Weights of a small GPT-style language model, trained from scratch on English Wikipedia: LayerNorm before each block, tied embeddings.
Each number is 128 + 32 x the weight over its row's rms, rounded and kept within 0 to 255. Layers, rows and columns count from 0. The size above them is the row's rms in percent of the matrix's.

# layer 7 attention key, 320x320, rms 0.109, rows 52-63, columns 0-63
size [ 96  90  98  99  93  93  93  98  94  93  94  94]
[[148 135 151 155 129 109  92 143 161 149 100 116 145 130 165 160 166 144 103 169 134 143 128 107 174  49 192 117  63  68 151  82 105 120  90 168 179 169  93 121 119 121  85  62 152 110 117 137 128 209 128  78 111 167  93 142 191 136  79 122 172  99 101 131]
 [106 194 126 147  71 129 136 125 129 126 115  98 162 119  80 181 155  78 157 111 132 129 133 157 103 173 104 155  89 176  82 117  56 128 167 140 125 124  94  98  73 120  99  84 129 156 130  78 164 126 156 149  28 131 108 136 127  95  98 113  91 115  71 109]
 [ 93 120 116 188 132 140 161  77  49 138 104 117  96 115 127  55 139 129 152 154 106 129 120 141 118 165 135 126 127  67  64  71  91 166 102 154 112 179 110 188 108 144 134 104 159 119 133 139 139 196 138 163  92  79 154 130 149 178 130 178 165 109  84 124]
 [129 110 109 113 103 157 147 105  72 123 143 142 113  79  47 171 130 102 131 120 160 128 165 114 125 105 128 157  96  91 138  25 133 101  59 178 122 198 152 180  87 123 109 146 129 135  91 140 129 135 187 144 156 123 123 148 129 117 147  99 107  99 105 144]
 [166 158  77  89 129 157 176 168 153 143 108  91 160  57 149 112 148 125  74 106  65 120 128 120 134 138  90 146 125 111 155 149 149 136 119 128 131 146  83 117 108 116 205  88 161  88  98 144 133  87 149 123 135 170 140  73  58 205 144  84  96 172 130 112]
 [103 140 193 111 170 122 143 107 126 118 115 124  93  52 162 136 137 113 132 151 132  32 144 120 176 162 133 119  84 163 119 191 128 141 131 164 146 125 158 132 146 124  61 118 175 107 102 157 142  73 121  99 180  97 116 122 159 100 119 135 106  71 140 140]
 [ 91 130  95 168 113  75  27  85 133 161  77 135  98 155 125 104 150 171 152 170 182 125 167 132 145 111 125 121 136 131 130 112 171 138 137 145 158  97 106 150 150 150 118 128 149 155  27 139 119 132 105 173 161 160 138  94 177 127  64 140 140 125 117 155]
 [ 44 159 151 130 128 127 145 154 128 162 102  91 151 172 123 102 182 174 140 160 136  54 171 109 106 196  98  98  82 181 127 124 178 161 131 134 165 156 151 129 129 108 170 152  77  97 140 151 104 154 120 129 180  86 110 154 167 126 109 118 123  69 101 128]
 [122 193  88 184 103 170 136 125 129 138  97 116 127 156 126 122  93 102 164 184  89 114 148 133 144 126 178 145 114 132 106 153 100  87 133 138 140  88 168 114  85 146 106 104  85 149 146  46 146 101  95  97  78  15 232 102 105 171 155  94 123 159 120 143]
 [109 114 168 110 191  79 106 105 145  83 149 133 182 128 103  59 111 135  78 111 182  83 100 147 117 166 118 148 129 126 112 150 109 101  74 122 111 221 151 151  95 106 137  73 128  99 150 178 160 119 106 137 109 164 161 116 133 113 138 109 153  88 124 154]
 [134 169 143 153 172 182 118  56  80  80  94 150  75  88 111 120 210 148  79 141 105 141 152 122  49  75 105  90 158 182 151  97 109  98 148 110 135 159 145 148 159 181 111 170 152 202 136 134 144 185 122  91 147 111 142 123 133 191  96 144  90 154  84 162]
 [117 154 146  92  84 110 180 175 167 142 136  96  80  89 168 126 130 177  92 119 142  89 194 120 164 115 144 100 109 101 182 112 169 160  95 105 121 123  90 162 103  95 119  84 143 149  71 123 100 146  98 120 114 150 129 139  96 109 121 180 140 112 122 100]]
# layer 7 attention query, 320x320, rms 0.109, rows 53-63, columns 0-63
size [ 92  98  96  95  90  99 102  98  90  98  94]
[[128 122 141 145  97 177 114 131 175 146 125  78 140 114 127 102 194 174  89 119  80 127 103  24 111 136  89 124 121  81 195  96  90 202 150 111 130 136 154  86 135 138 144 149  84 129 179 133 100 176  72 151 128 204 174 141  79 144  90 131 135  99 176 151]
 [ 89 163 173 123 127 100 150 123 188  90 139 123 172 158  97 103  83 163 118 181 120  94 117  97 135 170 124 181 161 157 123  51 157 146 135 127 141  97 136 132  92 160  99 135 127 187 189 116 154 144 115  76 143 165 166 196 203 171  35 112  58 141 162 143]
 [ 96 121 121 102 144 129 144 117 145  70 175 111 167 184 125 147  90 167 150 144 149 124 157 137 119 114  59 135 187 119 168 124 163 116 179 166 126 130 111 188 117 109 151 160 109 153 131 126 105 119 139 120 108  96 201 133 102 157 126 132 135 121 159  95]
 [120 122 160  88 119 166 171 114 141 156 152  78  92  91  72 134 155 173 166  67 101 140 131 158 174 139  93 120 156 158 141  57 168 138 124  77  93 156 106 218 150 157 134 165 130 169 176 104 126 149 150 102 149 107 128 143 103 117 112 147 147 151 116 115]
 [ 48  76 127 128 101 113 163  84 165  77 151  78 140  86 111  74 155 121 182 110 144 100 135  73 194 123 157 152 147 165 111 157 112 152 149 152  79  85 137 120  99  73 150 106 141 212 152 158 148 128  86 115 126 104 113 115 107 115 126 164 197 132 131 150]
 [ 33 128 173  89 141  61 138 145 168  83 135 137  92 134 147 117 191 103  91 142  57 181 177 157 165 139  85 161 132 109 137  91 152 130 183 127 164 171 132 115  95 127 103 145 141 169  85 136 115 134 159  70 135 130 148 118 139 139  97 185  91 178  86 148]
 [ 60 149 125 142 163 111 115 159 111  79 138 104 107  52 124 170 130  90 106 130  59 119 119 143 157 154 156 123 139 153 181 138 195  93 156  90  68 152 160 139 178  67 120 125 128 129 183 111 128 133 114 133 145 152  95 132 158 140 130 147 110 113 149 148]
 [179  59 161 136 107 143 142 120 111 151 153 146 102 119 148 139  87 119 114 117 138 126 113 115 133 115 103  99 162  82 123 125 125  93  59 136  75 114 141 109  99  87 127 170 124  96 120 110 183 111 124 105 123 115 150 172 166 120 170  90 117 184 148  52]
 [136 129 151  83   1 221 134 103 158 104 135 111 142 145  55  94 139 144 117  96 114 119 150  86  68 100 120 146 159 127 100  72 144 173 137 132 126 165 160 139  77 156 127 119 146 111 157 141 107 143  81 129 133 161 108 171 110 112 149 145 123 145 140 110]
 [139 149 148 126 123 133 124 173 144 101 157 120 156 146 159  90  64 165 183 115  88  79 129 137 100 160 131 133 155  66 104 119 128  60 150 174  74  96 114  69 130 122 168 115 117 142 141 163 173 156 146 144 114  66 113  77 148 138 123 126  78 151 151 154]
 [ 86 127 121 117 112 150 145  88  98  81 153 159 110  79 141 134 124 153  86  82  80 131  78 110 166 171 143 115  84 123 110 153 126 113 160 103 132  81 160 148  53 127 132 120 135 141  96 114  99  86 100 106 121  69 136 146 123 145 136 149 148 129 105 140]]
# layer 7 attention value, 320x320, rms 0.115, rows 0-12, columns 0-63
size [ 86  93  87  85  92  90  96  95  95  89  86  89 100]
[[ 88 115 210 131  74 119 132 165  99  88 114 140 210 151 102 151  60  92 126  74 153 124 129 168 120 145 130 128 144 145  93 210 137  74 105 138 181 112 131 127  88 207 111 165 111  94 181 165 123 153 127 131 165 113 104  93  96 181 110 193 116 186 121 146]
 [173 146  91 133 110 162  71 171  86 120 134  91 124 107  88 113 118 114 147 169  90  73 152 125 108  95 111 156 111 127 101 206 162 183 116 116 149 189 104 135 181 192 191 153 170 159 114 170  28  65  92  87 137  84 125 146 106  87 142 145 101  99 155 125]
 [153 102 144 149 114 128 198 112  23 139 181  85 111 163 131 167 130 124 177 171  62 105 174 152 112 121  89  85 186 126 147 105 178 168 139  84 161 161 136 145  96 142 136 127 114 149 113  78 149 143  92 113 141 120 169 131  91 138 115 143 146 157 126  29]
 [132 148 155 122 106 101  89 223 152 161 148  73 144 105 166 109 170 140 205 111 104  85  74 113 158 168 139  87 151 117 101 143 178 109 139 144  48  89 182 174 176 133 143 175  99  91 133 126 176  54 136  97 162 113  92 213 115 120 132 144 119 168  76  73]
 [141 172 157 110 133 161 122 116 152 124 126 142 132 112 170 107  58  94 137 155 154 171 152 126 151 152  62 156 140 176 139 193 206  78 105 130 126  81 129 131 117 123 150 155 177 142 169 125 131 140  64 176 126 144 104 128 149 175 151 117 145 139 150 129]
 [131 162 120 133 124  82 227 125 171 152 148 132  87 114  92 116 186 143  60 136 110 191 158 132 142 151 134 112  88 152 181 105  66 128 123 118  45 162 166 122 191 150 128 171 112 121 102 113  83 127  95 107 112 181 104  79 156 136 192 159 145 120 102 110]
 [169 137 112 158 175 123 170  96  73 117 106 137 146 149  89 108 100 125 133 115 111 139 109 184 135 116 175 129 133 108 149 118 113 195  68 151 104 176 154 125 169 117  86 181 170 135  94 101 136 114 198 173  98 145 105 189 129  80 163 140 157 132 113 137]
 [133  91  82 116 136 124 155 125 175 122 132 151 127  56 126  83  84  98 149 127 134 109 111  71 165 148 173  95  56 117  99 135 141 108 150 139 110 123 129 100 172 116 105 120 116 177 146 137 119  95 102  93 102 115 114 102 106 133 133 126  94  83 107 150]
 [ 70 100 130 102 131  90 154 137 164 115 189 128 144 143 165  79 123 117 175 102 169 122 108 113 137 141  95 176 136 122 126  99 101 121  98  72 173 118 143 134  94 117 153 134 110  96 115 188 119 174 150  97  95 133 115 101 170  50 123 106 101 178 143  73]
 [169 157 182 138 143 123  93  98  99 104 134 135 146 134 101 124  60 116 147 150 116  24 144  96  90 155  85 126 137  98 105 147 108 107 127 104 183  93 166 113 112 107  99 140 130 149 139 166 122 109 126 121 116 136 124 206  97 146 128 177 112 114 154 134]
 [ 90 141  57 124 146 137 123 147  69 108 150 160 114 134 153 130  82 171 101  64  92 164  81 157  77 120  91  90 158 118  73 112 114 142 119 162 133 114 144 150 174  91 115 145 146 157 124  64 107 142 231 181 172 126  80  88 151 168  94 122 109 181 145 141]
 [189 126  91 100 131 139 122 165 131 149 101  50 120  98 167 161 194 128 167 103 134 105 124 146  64 105  89 163  94 124 190 137  78 160 114 106  74  93 160 146 104 163 142 129 156 104 174 113 170 150 129  85 136 191 158 165  84 132 129 128 148 139  87 124]
 [166 131  93  86 115 145 114 149 163  87 138  92 114 104 126 138 196 168 177 107  33 146 134 203  63 106  88 107 108 125 103 129  92 120  82 142 160  73 151 104 183 137  86 138 147 166 138 189 166 158  97  91 113 137  97 119 108 155 149 119 100  93 178  94]]
# layer 7 attention output (transposed), 320x320, rms 0.104, rows 0-12, columns 0-63
size [ 92  98  90  91  98  96 100 100 102  95  94  98 104]
[[101 141 140 190 126 127  98  78  82 108 151 119  83 114 138  99 179 129 118 133 153 128  75 119 134 105 122 201 163 129 134 139 164 196 174 105 122 129 129 135 130  72 137  75 150 184 108 107 123 153 153 165  87 136 125  65  80 108 183 137 146 129 114 134]
 [ 82  73 121 160 102 112 185 100  92 122 135 182 141 165 221 133  80 136 144 134 120 129 185 157 113  54 122  81 121 135 113  90 107 121 112 121  30 107 170  69 133 164 189 180  70 125 133  56 139  94 135 167 182 181 113 162 106 159 129 170 112 145 104 161]
 [ 92  82 164 145 132 127 157 118 232 121 183 168  82 181 175  40 151 104 125  29 146 138 122 156 176 120 160 117  49 183  83 171 173 167  57 108 150 144  84 132  65 141 118 104 120 162  87 129 117 156 130 136 111 103  81  65 153  96 149 110 156 187 156 153]
 [135 155 175 145 164 190 126 148 122 107  99  83 100 110 136 166 105 131 138 117  95 107 150 141 177 125 137 185 146 112 116 107 133  85 216 176 155 148 115  70 126 171  86 113 144 139  78 169  98 137 191 166 216 134 149  70 147  67 139 155 173  69 141 115]
 [162 120  93 118  75 129  75 146 142 117 119 142 120  91 132  92  76 101 138 129  57 103 111 119  88 129 120 115  93 172 115 107  76 139 108  79 122 113  99 165 174 110 110 161  88 131 174 141 125 156 171 110 123 129 127  87 174  84 163 112 162 135 189 129]
 [162 160 103 120  75 119 157 101  70 110 113 140 111 157 129 154 154 136 129 126  85 123 109  80 150 120 158 109 155 132  80 107 124  99 162 153 144 110 118 124  72 129 116 118 126 161 156 133 158  74 103 110 132  79 106 128 126 127  84 142 106 150 120 128]
 [ 97 124 174 135 139 105  35  95 152 168  76 122 113  93  98 114 116 109 216 140 131 150 114 168 145 155 120 146 133 153 189 162 145 125 159  86 103 164  94 145 158 111 147 223 119 147 191  93 186 114 145  84 129 114 146 159 164 174  79 137 117  74 143 153]
 [ 95 126  79 154  76 118 113 154 161 104 199 128 121 107 151 196 154 184 106 102 135 134  99 122 113 171 109  96 127 100 100 104 131 158 137 117 134  91  92 146 100 155 183 134  74 103 140 156  50 104  77  70 154 138 119 117 118 143 141  74 209 166 125 119]
 [180 125 166 145  88 112 132 140 144 162 119 123 165 150 102 105 148 157 163  92  96 150 146 108 161 108 104 132 163 132  87  92 124 152 106 133  96 149 127 171  91 129 138 122 177 129 163 115  99  95  91 213 153 132 161 113 117 127  91 133 155 130 100 136]
 [ 73 126 127 182 164  60 190  88 144  94 147 149 132 130 139 136 106 133 165 172 116 133  98  61 107 104 131 175  92  47 144 103 153 150 118 107  99 132 129 149 175 107 202 200 182 150 111 139 107 129 174 153 198 101 149 107 116 100 109 163 104 120 122 170]
 [120  61 132 147 136 125 163 126 150 162 169  22 142  83 119 115  96  71 183 121 178 137 136 127 115  87 118 117 140 112 173 136  83 188 117 112 184 133 156  98  79  93  98 147 168 131 142 142 119 146  31 142 157 138 200 157 123 100 122 131 132 131 128 139]
 [ 72 174 150 105 136 173 163  93 106 188 113 116 179 117 145 106  68 145 187 116 158 115 132 103 134  91  96 127 131 130 156 123 136  76 124  98 137 160 129 127 146  78 137 140  94 145 101  79 130  85 105 130 153 129  89 148 165 126 106 117 111  71 115 134]
 [ 99 102 133 147  94 134 130 131 109 165 178 158 161 151 119 111  64  98 124 116  62 135 144 128 107 136 140 115 123 104 156 134 106 118 126 128 126 122 152 171 140  78 169 125 160  75 168  88 167 184 234 150 134 133 131 169  90  56 193 119  99  81 122 105]]